Each number is 128 + 24 x the weight over its row's rms, rounded and kept within 0 to 255. Layers, rows and columns count from 0. The size above them is the row's rms in percent of the matrix's.

# layer 5 attention output (transposed), 96x96, rms 0.0687, rows 56-63, columns 0-95
size [113  97  96  89  89  93 100 101]
[[100 140 140 133 147 122 128 107 162 155 160 109 148  88 127 148 122 144 148 102 102 130 120  80 120 108 116 167 126 142 143 176 150  92 103 135 113 196 170 120 146 115  70 122 114 145 153 125 115 124  94  96 105 118 141 117 126 110 137 145 137 150  47 117 136 151 159 130 126  98 133 115 152  91 141 103 139  93 133 139 139 152 136 118 164 143 127 166 107 132 156 135 136 109 110 118]
 [129 128 137 134 124  99 139 163 150  98  97 111 142 130 135 128 101 119 131 154 112 105 110 174 142 130 126  92 155  98 170 140 139 112 104 135 128 127  84  68  77 167 160 119 171 122 116 143  93 153 121 110 138 120 115 146 128 112 136 113 128 121  71 124 130 114 151 160 170 195 143 111 133  94  91 127 104 150 168 125 123 149 148 148 162 119 109 132 122 140 149 158  94 112 128 134]
 [126 188 107 109 152 129 133 108 152 159 106 131 122 174  98 150 120 130 138 126 115 104 132 118 141 134 125  98 104 109 107 121 125 150 145 132 137 141 102 160 103 141 134 127 150 119 147 186  97 104  85 180 127 200 140 149 116 154 123 134 114 117 161 149 151  81 125 122 130 128 160 113 116  78 116 174 132 134 135 119 106 117 141 116 138 147 133 116 103 127  93  85 119  67 132 118]
 [138 166 124 123 152  95 154 119 120 141 189 121 103 167 100 165 140 140 130 119 133 148  89 131 106 111 127 176  76 123 108 137  99 142 138 117 101 130 149 131 125 115 114 110 169 103 110 121 110 151 142 115  89 131 116 154 129 121 116 178 134 124 104 168 160 137 170 117 120  89 150 121 128 106 119  92 109 128  76  94 159 186 104 111 126 166 117 156 155 117 125 121 140 107 124 133]
 [135 146 120 146 173 141 107 101 144 121 135 137  98 155  99 124 104 132 134  94 111 103  84 148  92 105 118 188 127 112 135 100  98 109 161 147 130  95 106  90 169 125 117 114 113 154 130 132 123 135 127 145 132  96 136 122 128  96 131 142 134 157  98 103 160 108 147 162 104 139 139 151 152 119 136 146 111 170  75 117 159  92 128 143 153 113 163 139 190 164 110 113 137 123  95 159]
 [ 92  89 147 127 125 127 141 142 123 181 150 120 108 118 111 121  75 131 121 109 150 128 144 139 140 100 182 186 104 144 120 110 121 107 120 140 132 169 145 140 101 136 132 138 153 156 120 118 130 111 129 162 130 133 110 102  82 124 165 162 100 128 138 105 149 110 111 149  64 106 141 150 136 138 102 151 138 102  99 102  90 128 150 147 138 168 123 141  88 139 126 163 102 103 108 171]
 [157  88 135 109 157  90 130  72 127  99 145 132  90 119 113  99 136  97 154 139 107 138 145 119 150 113  67 169 127 140  85 148  94 135 139 125 152 154 125 154 149 130  98 153 103 131 125 115 148 126 158 163 129 143 107 122 104 125  88 132 102 160 118 124 146 157 138 132  52 127 161 114 139 115 122 134 114 159 124 131 113 156 162 139 131 146 117 110 200 132 135 137 138 111 141 133]
 [107 108 120 132 147 133 141 155 155 133 130 150 142  89 162 180 176 127 124 121 164 120 140 100 164 145 140 112 148 127 146 179  86  80 134 104 153 117 128 116 119 126 116 130  91 144  97 113 154 117  98 102 138 118 118 106 130 161 116 150 102 139 151 114 146 101  95 122  96 124 111 165 135 101 133 150 126  93 142 131 151 209 121  93 121 114 128 145 102 142 113 112 138 133 139  72]]
# layer 5 attention value, 96x96, rms 0.0927, rows 57-63, columns 0-95
size [103  98  96 101 103 101  96]
[[118 107 129  88 150 184 117 131 142 159 174 137 119  97 138 135 159 101 161 127 134 159 132 161 115 146 164 164 119 148 119 125 153 160 123 104 144 108 142 168 157 109 108  81  68 115  92 148 133 159 115 107 126 120  89 152 131 130  49 140 119 128 119 121 169 144 116 117 124 124 146 107 136 128 116 128 127 107 118 129  89 112  72 135  99 131 135 141 155 112 131 130 122  96 138 133]
 [152 134 129 133 110 133 110 158 119 119 138 145 119 125 164 158 136 171 102 102 147 167 125 109 170 122 132 158 143 106  94 115  87 145 142 151  81 120 140 144 133 159 107 157 104 117 110 110  79 132 152  86 152 120  87 147 142 148 114  59 133  87 137 171 180 150 126 143 108 130 103 147 157 138  99 100 129 116  95 154 165 135  87 112 128 119 131 146 147 129 146 135 132 137 114 116]
 [148  84 119 148 120 107 107 113 150 123  96 169 105 143 150 120 152 123 107 144 178 155 136 105 117 165 145  92 168 180 153 132 106 144 110  81 124 113 130 139 146 152 118 148 144 151  92 102  98 123 168 140 148 120 116 106 128 124 160 102 134 123 158 156 131 152 104 149 104 133 143 148  99 108 148 129 117 170 110  88 144 131 154 101 124 112 159 138 120 119 127 144  56 100 141  98]
 [153 107 123 141 129 104 116 127 167 124  90 114 129 140 172 144 168 103  81 112 113 176 131 118 166  85 110 114 118 111 127 169  98 131 161  96 148 163 134 135 107 147 132 141 107 158 120 121 130  84 171 163 179 114 110 113 156  98 159  86 108 130 102 161 170 151 127  89 118 146 157  99 127 100 115 108 128 163 119  93 105 111 126 146 120 126 127 117 136 117 138 144 140 121 111 142]
 [129 153  83 103 116 162 110  83 125 101 112 123 139 146 128  97 120 164 174 125 157 155 136 126 184 109 111  92 121 107 139 170 112 130 105 127 129 120  84 109 103 155 104 148 127 143 117  75  94 140 137 126 129  98 181 153 148 130 125 107 156 172 114 128 138 150 121 137  99 131 128 115 104 181 127  83 133 127 115 163 122 147 156 146 160 116  84 148 130 133 127 153 122 100 125 143]
 [132 105 119 150 110 123 120 152 144 107 137 177 169 125 153 115 116 113  70 173 204 139 141 114 121 134 132 107 110 133 152 123 147 109 166 133 118 103 136 131 110 129 162 145 154 156 121 162 116 131 182 169 160 125 147 133 147  93 115 121 151 140 142 143 115  93 144  99 129 106 110  92 139 130 109  85 140 114 102 135 108 140 159  92 164  74 112 152 135 114 114  99 113 131 128 132]
 [120 148 130 168 167 117 141 146 120 130 114 118 147 161 137 145 113 117 159 114 100 118 127 102  99 121 117  99 139 144 139 110 147 150 105 124 127 106 115 116 127 116 171 149 178  86 165 136 157 129  97 122 112 107 124 148  55 131 107 131 162  72 133 113 110 126  98 139 126 103 123 158 111 169 110 150 177 124 118 103 112 150 109  73 113 107 137 108 167 113 122 146  99 107 147 171]]
# layer 5 attention query, 96x96, rms 0.0771, rows 64-92, columns 0-95
size [ 41  66  88  86 112  99 118 111  34  56  59 123 116 113 112 108 109 104 115 125 109 112 110 117 101 110 108 113 102]
[[154 117 109 113  93  75 128 124 124 115 114 158 132 132 138 102 172 127 105 130 129 106 106  93 140 115 133 123 123 136 123 106 120 131 121 145  83 108  99 164 112 148 162 139 168  95 115 174 144  89 154 136 140 163 131 131 121 126 130 101 130 145 113 156 125 154 160 118 105 172 129  81 132  83 154 133  98 154 109 143 118  72 134 128 131 134 103  86 170 116 155  93 130 121 186 127]
 [152 147 109 128 111 108 146 119 118 124 150 127 151 113 119 120 181 136  98 110 105 122 109  70 128 139 108 110 137 131 149  97  99 130 149 173 119  98 118 121 134 114 156 125 151 108 104 167 143 129 142 157 121 160 140 143 148  48 111  99 157 181 128 162 114 141 136 112 134 146 102 101 151  99 148  91 131 186 130 133 111 162 123 131 128 148 139 142 143 182 129 161 136 125 162 132]
 [170 150  97 109 121  90 117 132 122 105 101 130 116 115 107 104 208 150 105 112 113 116  96 109 122 119 117 108 123 111 143 111 141 111 173 162 108  84 141 136 169 110 138 137 139 131 129 177 146 128 135 136 130 135 135 139 133 111 101 100 112 145 145 153 115 153 146  96 128 167 116  61 135  93 164 133 125 175 130 138 125 134 101 105 114 158  99 136 175 138 150 116 139 156 166 136]
 [183 137 118 162 148 110 143 134 170 110 119 107 126 137 148 135 130 134  71 149 166 123  82 112  90 162  97 104 124  94 103 141 169 134 189 135 108  77 127 131 145 119 134 154 122 106 134 158 117 119 113 133 129 147 170 146 141 136 159 104 122 158 167 131 126 137 143 124 127 153 124 117 103 133 156 113 110 173 101 119 131 107  80 111 119 135  85 125 121 154 163 129 130 136 173 118]
 [121 117  87 125 150 152 105 111 119 118  92 112 124 114 110  63 147  97 108 109 105 137 135 130 138 105  92  94 161 111 147 169  83 135 150 167 138 116 116 131 152 139 161 115  92 149 117 105 106 156 116 140 144 167 108 122 120 116 156 135 149 159 161 176 160 141 128 112 140 112 105 105 174 119 118 136 142 120  90 115 123 125  87 148  89 142 132  97 168 154 138 131 134 171 108 153]
 [115 155 159 109 125 132 136  92 113  98 165  91 114 127 164 152 117 148  70 160 130  58 144 148 124 153 115 129  86 130 122 122  87 107 131 148 156 129 113 184 121 120 123 158 144 121 132 147  87 141 104 102 142 123 108 115 139 148 151 143 146  93 125 137 140  99 148 140 156 129  97 130 108 118 123 128 144 150 123 116 134 155  71 113 154  96 137 146 107 119 174 139 101 149 154 171]
 [162 149 151 107  97 170 120 160 126 108 171 104 125 142 132 102 136 109  99 163 157 133 120 160 148 129 102 114 139 134  93 178 117 155 169 143 126 122 139 135 137 138  93 129 101 147 148 134 102 153 166  98 122 120 179 152  87 104 151 112 120 125 121 133 114 135  51 166 110 142 126 137 138 113  95 158 128 129 140 139 138 154 123 131 138 153  84 124 119 120 125 118 108 106  69 158]
 [160 135 122 112 102  94 122  92 146 131 117 139 100 104 132  88 162 113 155 169 154  90  98 161 182 166 137 174 123 118 118 120 107 156 113 139 138 130 165  98 134 137 137  69 133 126  93 140 100 136 158 149 139 138 157 132  96 176 112 134 105 128 110 170 108 130 118 149  98  92 114 107 144 145  94 136 102 138  97 122 121 157 124 170  95 109 122 128 144 112 126 119 137 142 165 109]
 [121 108 177 148 123 166 127 151 152 131 145 131 152 124 157 172  57 156 197 118 135 146 176 142 109  90 153 129 136 153 126 160 117 138 121  97 134 168 135 108 153 140  98 153 115 143 127 122 134 133 116 123 122 120 133  98 129 151 146 172 123 104 131 101 156 127 125 131 166 108 113 160 129 131 124 141 114  86 115 146 136 145 147 167 136 126 119 116  76 126 129  84  94 116  93 110]
 [123  95 161 146  99 149 158 103 174 135 119 138 127  92 155 164 100 127 148 137 136 133 135 126 161 122 128 139 134 161 121 108 144 142  81 121 115 134 131 119 121 160 117 146 175 128 118  95 102 139 151 128 149 139 143 131  98 106 182 164 162 125  82 127 172 125 135 134 135 135 137 170 114 135  69  82 117 137 156 129 135 128 125 165 160  98 148 115 120 133 126  49 137 129 124 128]
 [154 149 149 134 112 126 152 100 144 132 139 148 113 134 132 120 110 125 120 151 112 137 129  90 120 107  80 138 122 112 116 130 118 117 152 113 113 116  98 129 159 115 159 123 125 118 152 139 158 110 141 119 131 149 144 126  88  41 119 131 140 179 138 149 118 114 136 142 127 153 140 134 117 103 171 124 149 166 147 152 125 126 135 162 160 115 155 118 204 136 169  53 151 123 145 102]
 [167 135  77  90 129 118 128 115 124  89 127  82 119 128 131 106 170  93  95 110 133 118 142  99 119 119 116 125 103 129 111 126 111  96 172 142 125 132 118 122 125 114 103 132 123 123 152 165 190 132 167 127 129 175 122 122 111 139  94 125 130 147 165 150  86 157 110 118 130 139  90  95 114 137 187 138 140 133 120 165  86  80 131 133 126 112 131 104 141  94 125 154 142 109 160  97]
 [138 125 108 120 122 153 122 147 123 121 120 121 106 127 102 130 120 121 111 135 102 139 126 153 126  99 178 105  53 141  96 126  96 147 105 127 108 139 134 109 129 135 149 116 137 112 181 124 148 122 139 147 124 147 136 100 114 112  94 138  98  92 155  73 132 176 156 111 162 166 139 193 166  95 124 128  97 100 117 147 145 149 140 126  80 106 150 157 135 111  89 111 133 145 143 112]
 [138 164 103 129 194 128 118  81  95  92 112 121  91 132 147 137 141 146 104 136 116 147 121 157 109 147  92 129 158 181 162  96  82 149 114 114  99 131 158 139 136 123 119 115  98 158 139  81 114  99 168 118 171 106 137 127 112 129 141 102 151 114 108 152 152 127 173 163 117 187 120 134 118 158 126 101 124 117 127 124 128 141 129 143 122 165 102 133  95 135 109 132 142 112 107 117]
 [138  99 122 136 115 110 133  98 108  82 158 141 143 125 126  97 133  81 104 126 114 147 154 108 147 119 133 152  82 156 163 167  96 121 122 150 127 185 114 125 122 144 185 142 112 132 111 154 112 139 134 149 118 101 118 171 113 115  97 136 125 163 138 109  97  98 106 165 124 137  76  83 135 113 149 157 149 116 115 102 114 137 123 134 133 125 167 116 169 155 112 112 182 139 120 147]
 [154 183 106 133 118 107 145  98 157 166 118 137 121 119 149 117 106 143 135 127 149 159 106 139 144 145 164 120 105  81 117 116 157 108 128 111 179 107 111 136 125  73 158  96 108 143 141  99  95 155 122 136 118 116 140 152 151 162  69 120  86 130 133 135 147 134 112 119 144 134 118 153 125  88 124 109 134 188  98 124 146 115 120  96 116 121 138 107 138 130 159  63 122 150 143 115]
 [110  88 133 139 121 116 121  94 100 109 115 119  78 137 162 156 134 131 104 176 125 148 100 104 117  96 108 158 140 141  85 145 131 160 164 141 137 121 198 118 118 164 123 125 138 108 110 133  97  91 123 130 123 136  85 110  96 131 132 104 119 142 125 103  83 154 130 126 180  67 151 129 101 140 131 143 150 124  90 146 141 125 130 182 132 145 142 166 125 142 116 137 100 126 142 125]
 [189 153 133 148 131 141 136 146 147 104 107 107 126  95 122 144 125 142 116 129 113 164  69  84 119  79  73 112 135 146 137 146 153 129 134 144 140 122 106 146  84 139 150 117 115 141 131 119 144 148 121 125 119 105 136  82 120 130 153 126 150 164 115 121 153 131 133 111 147  74 179 128 123 140 151 124 115  92  79  90 143 182 111 181 119 134 136 105 118 128 143 113 149 138 138 104]
 [128 149 124 105 112 104 131 163 134 118 115 112 140 136 114 102 110 118 119  87  93  72 116 115 118 112 149 150  55 142 157 140 153 141 127 126 109 111 191 107 113 110 138 130 103 152 111  81 140 111 121 104 126 144 133 101 121 183 149 155 110 181 139 109 147 144 160 124 100 136 150 133  98  95 128 111 140 139  75 100 137 132 115 118 142 133  94 139 146 160 170 135 141 138 165 121]
 [154 111 160 124 105 153 161  68 152 140 144 126 127 134 174 114  82 120 133 107 160 122 140 130 150  86  95 133 132  91 125 130 128 122 148 133 132  93  76 116 123  82  99 112 117 144 113 130 122 128 177 130 126 122 153 121 129 127 149 148 127 106 115 147 134 178 184 152 137 116 173 156 113 130 116  96 152 142 116 111  91 138 165 167 137 140 170 143 149 137 126 118 109  95  91 113]
 [ 95 117 115 121 106 165 144 116 126 106 172 107 128 153 139 117  87 100 158 152 114 102 148 102 121  92 140 106  85 192 117 131 135 131  92 113 137 143 136 113 112 142  70 168 113 138 102  96 135 133  99 137 112  84 128 125 133 152 140 125 141 120 101 133 139 117 144 144 130 122  98 131 120 174 119 142 155 127 154 149 143 182 153 156 103 105 113 152 128 119 145  60 127 110  93 141]
 [102 110 143 148 147 146 143 110 107 108 107 143  99 146 138 144 174 148 160 134 161  89 103 125 142 157  93 167  99 154 141 137 129 134 180 102 126 128  56 125  89 162 145 148 144  98 135 134 145  94 134 133 141  85 148  96 124 137 139 168 142 109 116 120  74  99 163 102 102 118 144 159 148  99 136 135 126 130  78 120 129 145 107 119 147 163 150 124 127 119 113 133 123 147 118  97]
 [ 89 150 120 115  98 101 182 135 147 125 151 133 107 112 106 123 140 122 135  93 123 104  54 163  99 187 185 129 160  98 117 170 125 132 121 109 121 129 141 142 133 152 142 137 121  91 148 103 190 160 170 121 142 154 138 126 124 137 134  99 138  94 116 125 112 131 126  99 154 105 130  92 111 113 127 141 144 148 134 144  85  97  97 117 124 129 123 101 107 153 117 107 146 132 139 120]
 [ 89 129 144 139 115 113 127  95 133 157 131 130 127 103 118 104 123 173 114 145 117 183 119 121 134 135  84 117 124 138 177 162 108  95 170 157 140 175 130  84 104 153 136 115 106 122 140 113 126 197 162 158 121  93 138  99 134 140 113 131 149 102 128  98 161 127 151 158 109 135 138  96 129 138 146 120 144 117  86 158 128 128 126  77  99 112 113 134 137  88 147  92 153 109 129 125]
 [149 168 113  90  99 106 126 127 134 122 148 108 130 117 125 111 109 137 146 137  89 135 134 146 131 156 145 130 157 122 159 142  72  79 137 116 104 141 147 147  82 132 132 130  72 112 137 130 115 101 168 135 115 119 110 125 169 139  94  98 139 134 141 135 148 111 110 137 166  89 161  99 118 101 127 124 148 124 172 124 147 153 107 160 111 117 158 126 101 180 126  68 118 128 177 138]
 [125 107 101 168 123 129 105 123 138 141 150 128 120 149  96 102  99 143 153 161 104  88 142 115 152 153  81 149 147 134 127  96 102 155 149 134 138 146 127 103 174 149 113 116 128 120 128 118 155  90 167 100 136 140 160 141 140 135 152 117 136 159 110 140 121  84 121 107 158  55 119 175 150 156 139 118 134 142  89 116 190 143 111 107 125  85 113 129 122 156 139 133 149 131 156 109]
 [149 122 130  92 137 124 110 161 107 136 139 119 136 174 107  96 154 128 175 109 116 121 143 136 158 115 125 118 132 129 146 119  95 141 108 168  97 124 105 166 200 145 150 105 110 166 104 156 170 140 167 111 110 127 125 125 159 139 139  92 140  78 113 138 119 122 135 150 126 116 153  97 134  94 129 176 112  94 144 110 144 129  79 159 157 128 126 134 137  73 110 153 138 116 122 149]
 [116 175 147  72 116  95 111 136 134 123 142 102 107 105 146 166 124 146 141 107 137  97 126 146 123  88 114 158 136 107 148 116  93 143 113 157 117 136 112 121 106 119 133 117 129  68  82 156 114 136 119 126 140 142 142  87 150 135 176  77  81 125 155 115 136 145 132 106 108 119 134 118 146 136 108 105 130 149 192 118 118 167 171 149 134 149 169 170 108 127 110 106 139 111 127 122]
 [143  87 100 162 116 179 163 135 136 138 138 133 150 133 109 118 141 111 136 150 170 127  78 148  94 128 128  83 165 117 115  99 128 121  59 134 126 112  97 127 104  79 123 124  83 153 133 136 169 134  89 139 135 117 131 144  88 129 152 119 129 112 127 149 162 138 166 114 157 119 103  83 152 150 136 115 140 145 122 124  65 113 109 146 103  93 124 116 120 130 142 135 157 128 134 134]]
# layer 5 attention key, 96x96, rms 0.081, rows 64-91, columns 0-95
size [ 26  44  97 101 115 123 139 126  33  39  63 111 133 129 113 125 116 115 112 126  97 117 124 127 109 118 112 117]
[[138 108  95 140 160 150 153 130 170 112 135 107 150  81 156 147 121 110 171 129 142 115 102 145 131 136 122 118 143 138 117 138 146 159 116 106 119 131 136 112 156 123 150 118 159 160 151 113 114 193 128 114 142 114 134 113  95 156 159 159 147 159 149 115 100 129 125 130 151 140 141 168 103  85  99 130 122  97 177 119 117 123  80 113 200 103 124 114  88  97 135 133 116 134 115  87]
 [186 134 119 136 141 118 142 177 119 126 107 107 114  93 145 117 135 141 132 115 164 111 102 142 117  93 161 132  98 132 100 156 127 140 103 110 119 125 119 123 178 148 124 138 152 157 135 155 174 125 137 154 152  89 143 117 179 115 158 111 133 121 173 122 131 133 120 124  94 115 157 120 112  89 103 163 123  86 127 128 128 165 127  98 146 125  94 102 120  84 120  68 119 165 136  97]
 [167 130  90 121 120 120 104 152 140 104  93  81 152  82 172 104 143 157 139 107 159 108 110 125 107 115 146 110 153 130 115 152 135 158  98 134 122 135 104  99 144 133 127 140 166 144 123 162 188 154 120 125 157  75 136 129 172 118 171 139 142 156 161 129 122 130 119 145 121 123 127 105 133 104 112 144  94 122 132 131 113 151 111  82 133 102 109  68  94 105  95 100 117 120 125 123]
 [173 143  97 149  97 145 116 100 140 123 126 112 157 130 144 111 155 171 117 147 143 131 106 149 137 100  76 116 101 107 171 128 142 159  95 117 123 131 111 114 116 133 115 107 172 137 152 172 140 118 111 140 140 124 110 161 160 130 122  76 172 136 149 138 130 148 123 135 122 106 149 121 143  84  84 130  82 171 135 142 114 138 100  99 176 124 102 105  95 133 139  99 177 120 124 107]
 [182 158 102 152 132 152 112 131  87 121 127 154 134 131 115  93 149 124  90 144  69 116 142 147 156 148  96  97 137 119 158 122 151 119 133 144 161  79 163 121 154 138 102 144 119 166 137 155 148 166 111 159 169 119 150  94 147 117  96 112 112 106 161 124  68 111 134 135 126 105 154 113 124 150 119 157 136 154 116 111  92 124 126 103 143 110 155 110 125 164  92 107 130 135 110 132]
 [156 147 163 159 101 147 117 100 118 144 126  75 117 124 114 115 120 140 107 136  67 131 136 165 124 115 151 142  95 135 121 157 118 112 126 131 122 122 131 135 139 134 103 104 155 120 135 164 132 102 118 126 118 159 109 122 106 178 161 117 197 157 141  87 125 103 148 105 108 144 122 123 110 108 110  99 137 172 129 182 130 119 104 110 103  99 132 188 115 123  84 149 137 157 130  97]
 [168 120 107  99 134 112 171 134 124 104 124 133  97 149 104 140  84  91 107 127  79 129 125 171 157 171 107 144 117 101 109 136 170 117 146 132 151 154  78 151 106  95 151 124 155 150 152 145 126 129 112 163 128 169 150 136 126 117 118  73 117  95 111 153 155  91 131 107 135 127 137 151 136 153  94 158 137 114 134 129 145 135 155 150 134 159 115 160 142 144 144 114 136 128  67 111]
 [186 121  87  92 138 120 121 124 139 128 110 112 112 109 103 131 119 149 146 129 110  90  79 116 139 132  91 129 131 109 122 152 154 143 119 159 125 137 164 112 152 163 135 152 147 106 163 125 149 127 127 196 143 113 117 150 111 130 121 142 121 134 111 157  80 129 137 147  83 128 158 136 161 123 114 108 170 146 112  80 154 138 108  86 122 115  99 107 101 101  90 104 145  92 105 160]
 [156 130  69 113 123 113 135 129  80  93 100  82 147  95 136 121 157 144 108 110 148 104  99 109 123 155 101 120 132 118 104 123 163 172  96 149 129 129 148  95 144 150 112 121 172 131 122 125 136 153 117 139 123  78 106 112 151 136 168 124 165 176 121 137 126 144  98 132 108 107 139 136 126 116  84 130 115 132 166 106  91 167 100  90 156 100  99 122 113 113  92 117 107 126 131 102]
 [132 164 123 100 134 102 119 138  71 111 170 119 159 138 112 111 127 111  89 119 104 114 114  72 124 174 101  90 136 100 137 148 105 146 120 141 121 126 108 130 151 107 132  94 129 128 119 150 160 133 103 157 124 107 150  99 175 103 116  85 135 173 159 121  99 139 113 125 116 117 115 111 155 124 167 152 121 117 142 100 116 181 148 101 111 182 133 131 107 138 112 141 120 131 160  84]
 [ 89 144 111 132 114 138 104 132 132 146 168 159 133 155 102 180 128  92 100 144  99 137 109 159 145 156 136 124 128 128 165 134 106 108 146 141 124 119 116 143  86  80 131 102 108 133 140  95  82  92 121 117 114 178 130 143  85 127 131 129 123 109  84 114 121 127 133 120 139 129 147 123 121 145 136  97 176 132 129 114 154 100  89  85 142 141 171 177 146 147 158 183 145 110 127 127]
 [164 130 141  78 148 123 131  92 177  94 114  71 116 102 152  60  94 145 130 115 136 137 141 133 109 122 166 132 167 125 113 164 141 155 162 152 103 141 119 136 153 144 151 144 113  90 119 129 190  88  92 116 127 137 155 102 112 131  95 115 151 134 150 123 135 125 137 110 138 139  73 129 133 171 142 106 136 107 129 153 137 121 161 103 139 126 139 118 151 112 110 104 146 139 117 136]
 [113 127  78 132 101 104 153 150 113 150 141 143 104 150 141 119 118 106 139 119 149 116 109 143 102 115 135 120 139 152  86 149 101 135 130  78 114 109 120 117 142 165 167 114 126 108 144 103 115 131 121 157 163 188 152 113 165 115 167 162 124  93 168  84 126 121 142 144  99 155 117 109 106 154 161 132 113  83 150  82 191 130 117 138  99  99 113 103 152 121 129 112 124 127 112 143]
 [127 155 111 165 128 140 151 122 103 113  95 126 131 116 125 115 162 113 111 119  81 138 135 166 103 118 116 129 129 155 138 135 151 139 127 133 124 150 142  92 108  75 137 117 136 125 115 149 143 137 149 111 142 146 144 123 107 134 136 122 151  99  64 128  93 129 165 122 101  98 132 143  94 189 125  86 127 143 158 116 159 134 143 106 136 149 132 134 163 128 153 134  86 169 103 214]
 [142  80 149 116 128 150  91 131 106  83 149 100 101 140 104 119 111 109 142 132  90 149 104 106 129 165 112 136 141 137 116  93  85  84 142 123 164 120 119 104 124 131 141 152 102 119 138 150 152 108 122 153 129  96 125 116 120 170 135 171  62 171 110  86 154 104 131 179 103 130 121 128 129 134 141 137 109 137 111  94 135  78 136 145  95 139 173 133 140 161 125 143 116 135 148 129]
 [119 158 122 149 127 140  99  83 117 179 143  77 131 130  88 112 122 128 112 129 120 138 109 159 163 114 127 123  76 153 121 118 108  85 130  81 135  77 153 133 136 157 148 155 136 156 129 110  96  77 138 142 120 197 106 150 156 118 128 139 107 110 146 134 123 104 119 118 148 105 128 164 139 125 129  91 160 130 123 119 111  98 135 158 131 163 151 140 145 123 154 109 168 102 103 130]
 [ 89 103 146  88 133 123 129 111 116 125  99 124 110 167 121 122 122 152 100 170 160 141 140 136 148 139 138 102 133  84 136  91 147 120 173 150 149 133 113 108 108 155 150 136  89  74 135 122 117 132  90 124 119 159 150 133  81 142  87 107 125 115 120 130 132 135 139 137 122 115 129 120  92 131 129 104 111 105 125 111 129 140 161 152 107 108 121 171  95 193  88 128 169  98 150 179]
 [140 143  99 167 138 166 142 120  86 118 137 128 128  78 102 112 143 139 107 155 184 106 137  88 153 116 128 169 127 119 163  88 151 116 138 119 143 135 139 110 108 130  78 112  97  75 145 101 116 138  73 127 131 132 130 109  99 151  93 102 131 110 145 111 157 154 138 139 126  85 166 105 123 128 128 156 110 146 154 122 153 141  97 144 155 155 152 105 151 137 114 123 173 114 122 136]
 [143 136  56 108 144 104 151 150 100 162 159 145 125 132 137  80 140 126 108 101 163 116 111  95 109 152 135  86 129 109 172 172 102 151 110 135 113 126 161 158 114 110 124 136  92 117  95 153  92 104  99 133 106 181 123  99  98 161 105 162 128 128 103  78 151 135 147 127  99  98 143 121 130 112 134 123 155 134 121 120 138 121 158  91 176 141 133 142 139 115 121 143 121 117 130 120]
 [148 140 143 151 171 139 168  83 147 124 136  86 116 156 112  72  90 144 168 164 118 109 143  97  70 109 163 156 149 123 117 124 151 117 122 155 103  79 129 148 148 143 151 101 141 108 127 115  99 155 144 163 115 130 119 111 108 127 127 154 129 102 141 158 117 125 136 117 145 117 113 148  79 135  89 145 132 146 127 176 125 124 149 103 151 131 154  86 123 130 145 101 135  94 100 120]
 [164  86 122 113 111 127 146 131 122  96 146 121 116 128 125 114 112 145 130 127 137 136 120  91 120 122 144 100 129 126 113 182 146 130 107 107 146 145 147 142 159 161 139 145 106 119 135 138 132 109 124 119 119  74 142 111 112 168 151  99 147  93  83  68 150 117 185 103  88 121  73 125 119 150 135 120 137 130 149 144 197 121 141 144 108 151 124 110 123 101 132 126 101 146 120  63]
 [133  89 168 168 138 171 152 114 162 140 120 128  92 135 126 137 139 157 143 111 146 152 147 122 124 101 148 162 112  79 126 148 140 116 140 154  95 180  97 131  79  88  97 111 106 105  92 100 109 123 157 144 174 154 145 140 122 151 125 145 128 104  90 119 123 127 119 142 130 124 108 124 116 104 149 132 135 106 131 103 120 129  97 111 113  96 127  99  70 152 131 158 148 178 128 156]
 [138 113 109 137 128 111 150 141 151 147  34 139 157 118 109 132 108 128  94 145 161 122 116 134 133 159 164 102 122 136 135 157 123 141 144 125 120 116 114 151 120 135 131 120 113 124 158 154 127 121 115 123 120 134 150 150 147  99 176  95  77 117  89 125 157 135 111 153 178 145 137  94 124 125 126 123 192  89 136 117  87 160 146  94 153 140 142 130  93 134 110 114 118 133 175  95]
 [146 117 124 182 148 160 127 110 119 127 179 100 149  91 124 162 128 147 148 125 146 119 152 120 123 167 123 148 154 152 121 132 154 104 142 126 118 143 165 106 143  97 104 107  98 116 138 113 126 111 122 161  86 128  97 129 175 101 149  86  95 137 147 133 134 161 111 161  81 103 137 117 131 116 131 126 143  76 112 135 105 115 110 120 133 148 180 152 171 106 164 108 123 159  98 157]
 [127 154 133 149 127 111 105  88 114 200 159 128 130 102 106 107 108 104 152 162 106 126 163 114 129 122 123  85 102 163 123 119  86 117 143 114 138 110 128 127  98 119 110 154  76 106 133 169 140 116 137 107 119 158 141 145  72 140 116  81 120 169 113 143 127 127 134 144 154 117 157  89 155 122 123  94 143 138 129 157 114 111 122 133 129 175 158 150 147 136  88 127 110  91 163 132]
 [111 125 135 106 134 148 118 113 113 152 124 159 120 127 124 147  78  95 154 116 131 157 122 123 111 128  96 138 153 128 167 137 133 166 141 146 148 153 162 144 150 100  74 104 113 120 146 113 125  88 144 145 100 179 129 143 123 142 112 142 175 123  94 166 114  96 107  64 138 146 153 139 189 150 142 137 155 131  98 123 120 128  76 112 141 102 137 151 119  98 108 133 148 119 137 168]
 [115 131 154 138 151  96 114 172 115 139 125 166 109  88 120 147 100  79 149 135 128  83 128 120 101 139 158 126 162 132 165 106 153 133 130 141 141 114  83 138 144  65  97 126 122 156 134 152 119 152 167 145 111 124 158 139 115 137 134 116 101 144 140 112 134  95 139 103 157 168 166 105 104 125 138 176 125 128 121 141 161 135  89 146 106 132 145  85 145  90  97 123  93 143  94 137]
 [113 161 110 119 109 148 151 175 136 137 152 133  88 124 114 124 144 122 144 136 112  99 112 117  74  98 132 150 124 148 150 146  97  80 103 159 134 138  90 153 136 135 117 125 137 120 138 142  86 130 148 106 118 149 157 171  92 133 135 129 130 171 120 188 131 149 146  93  96 110 116  97  98  92 126 123 143 126 125 123 176 147 180 107 137 126 120 140 118 131  88 146  98 102  86 159]]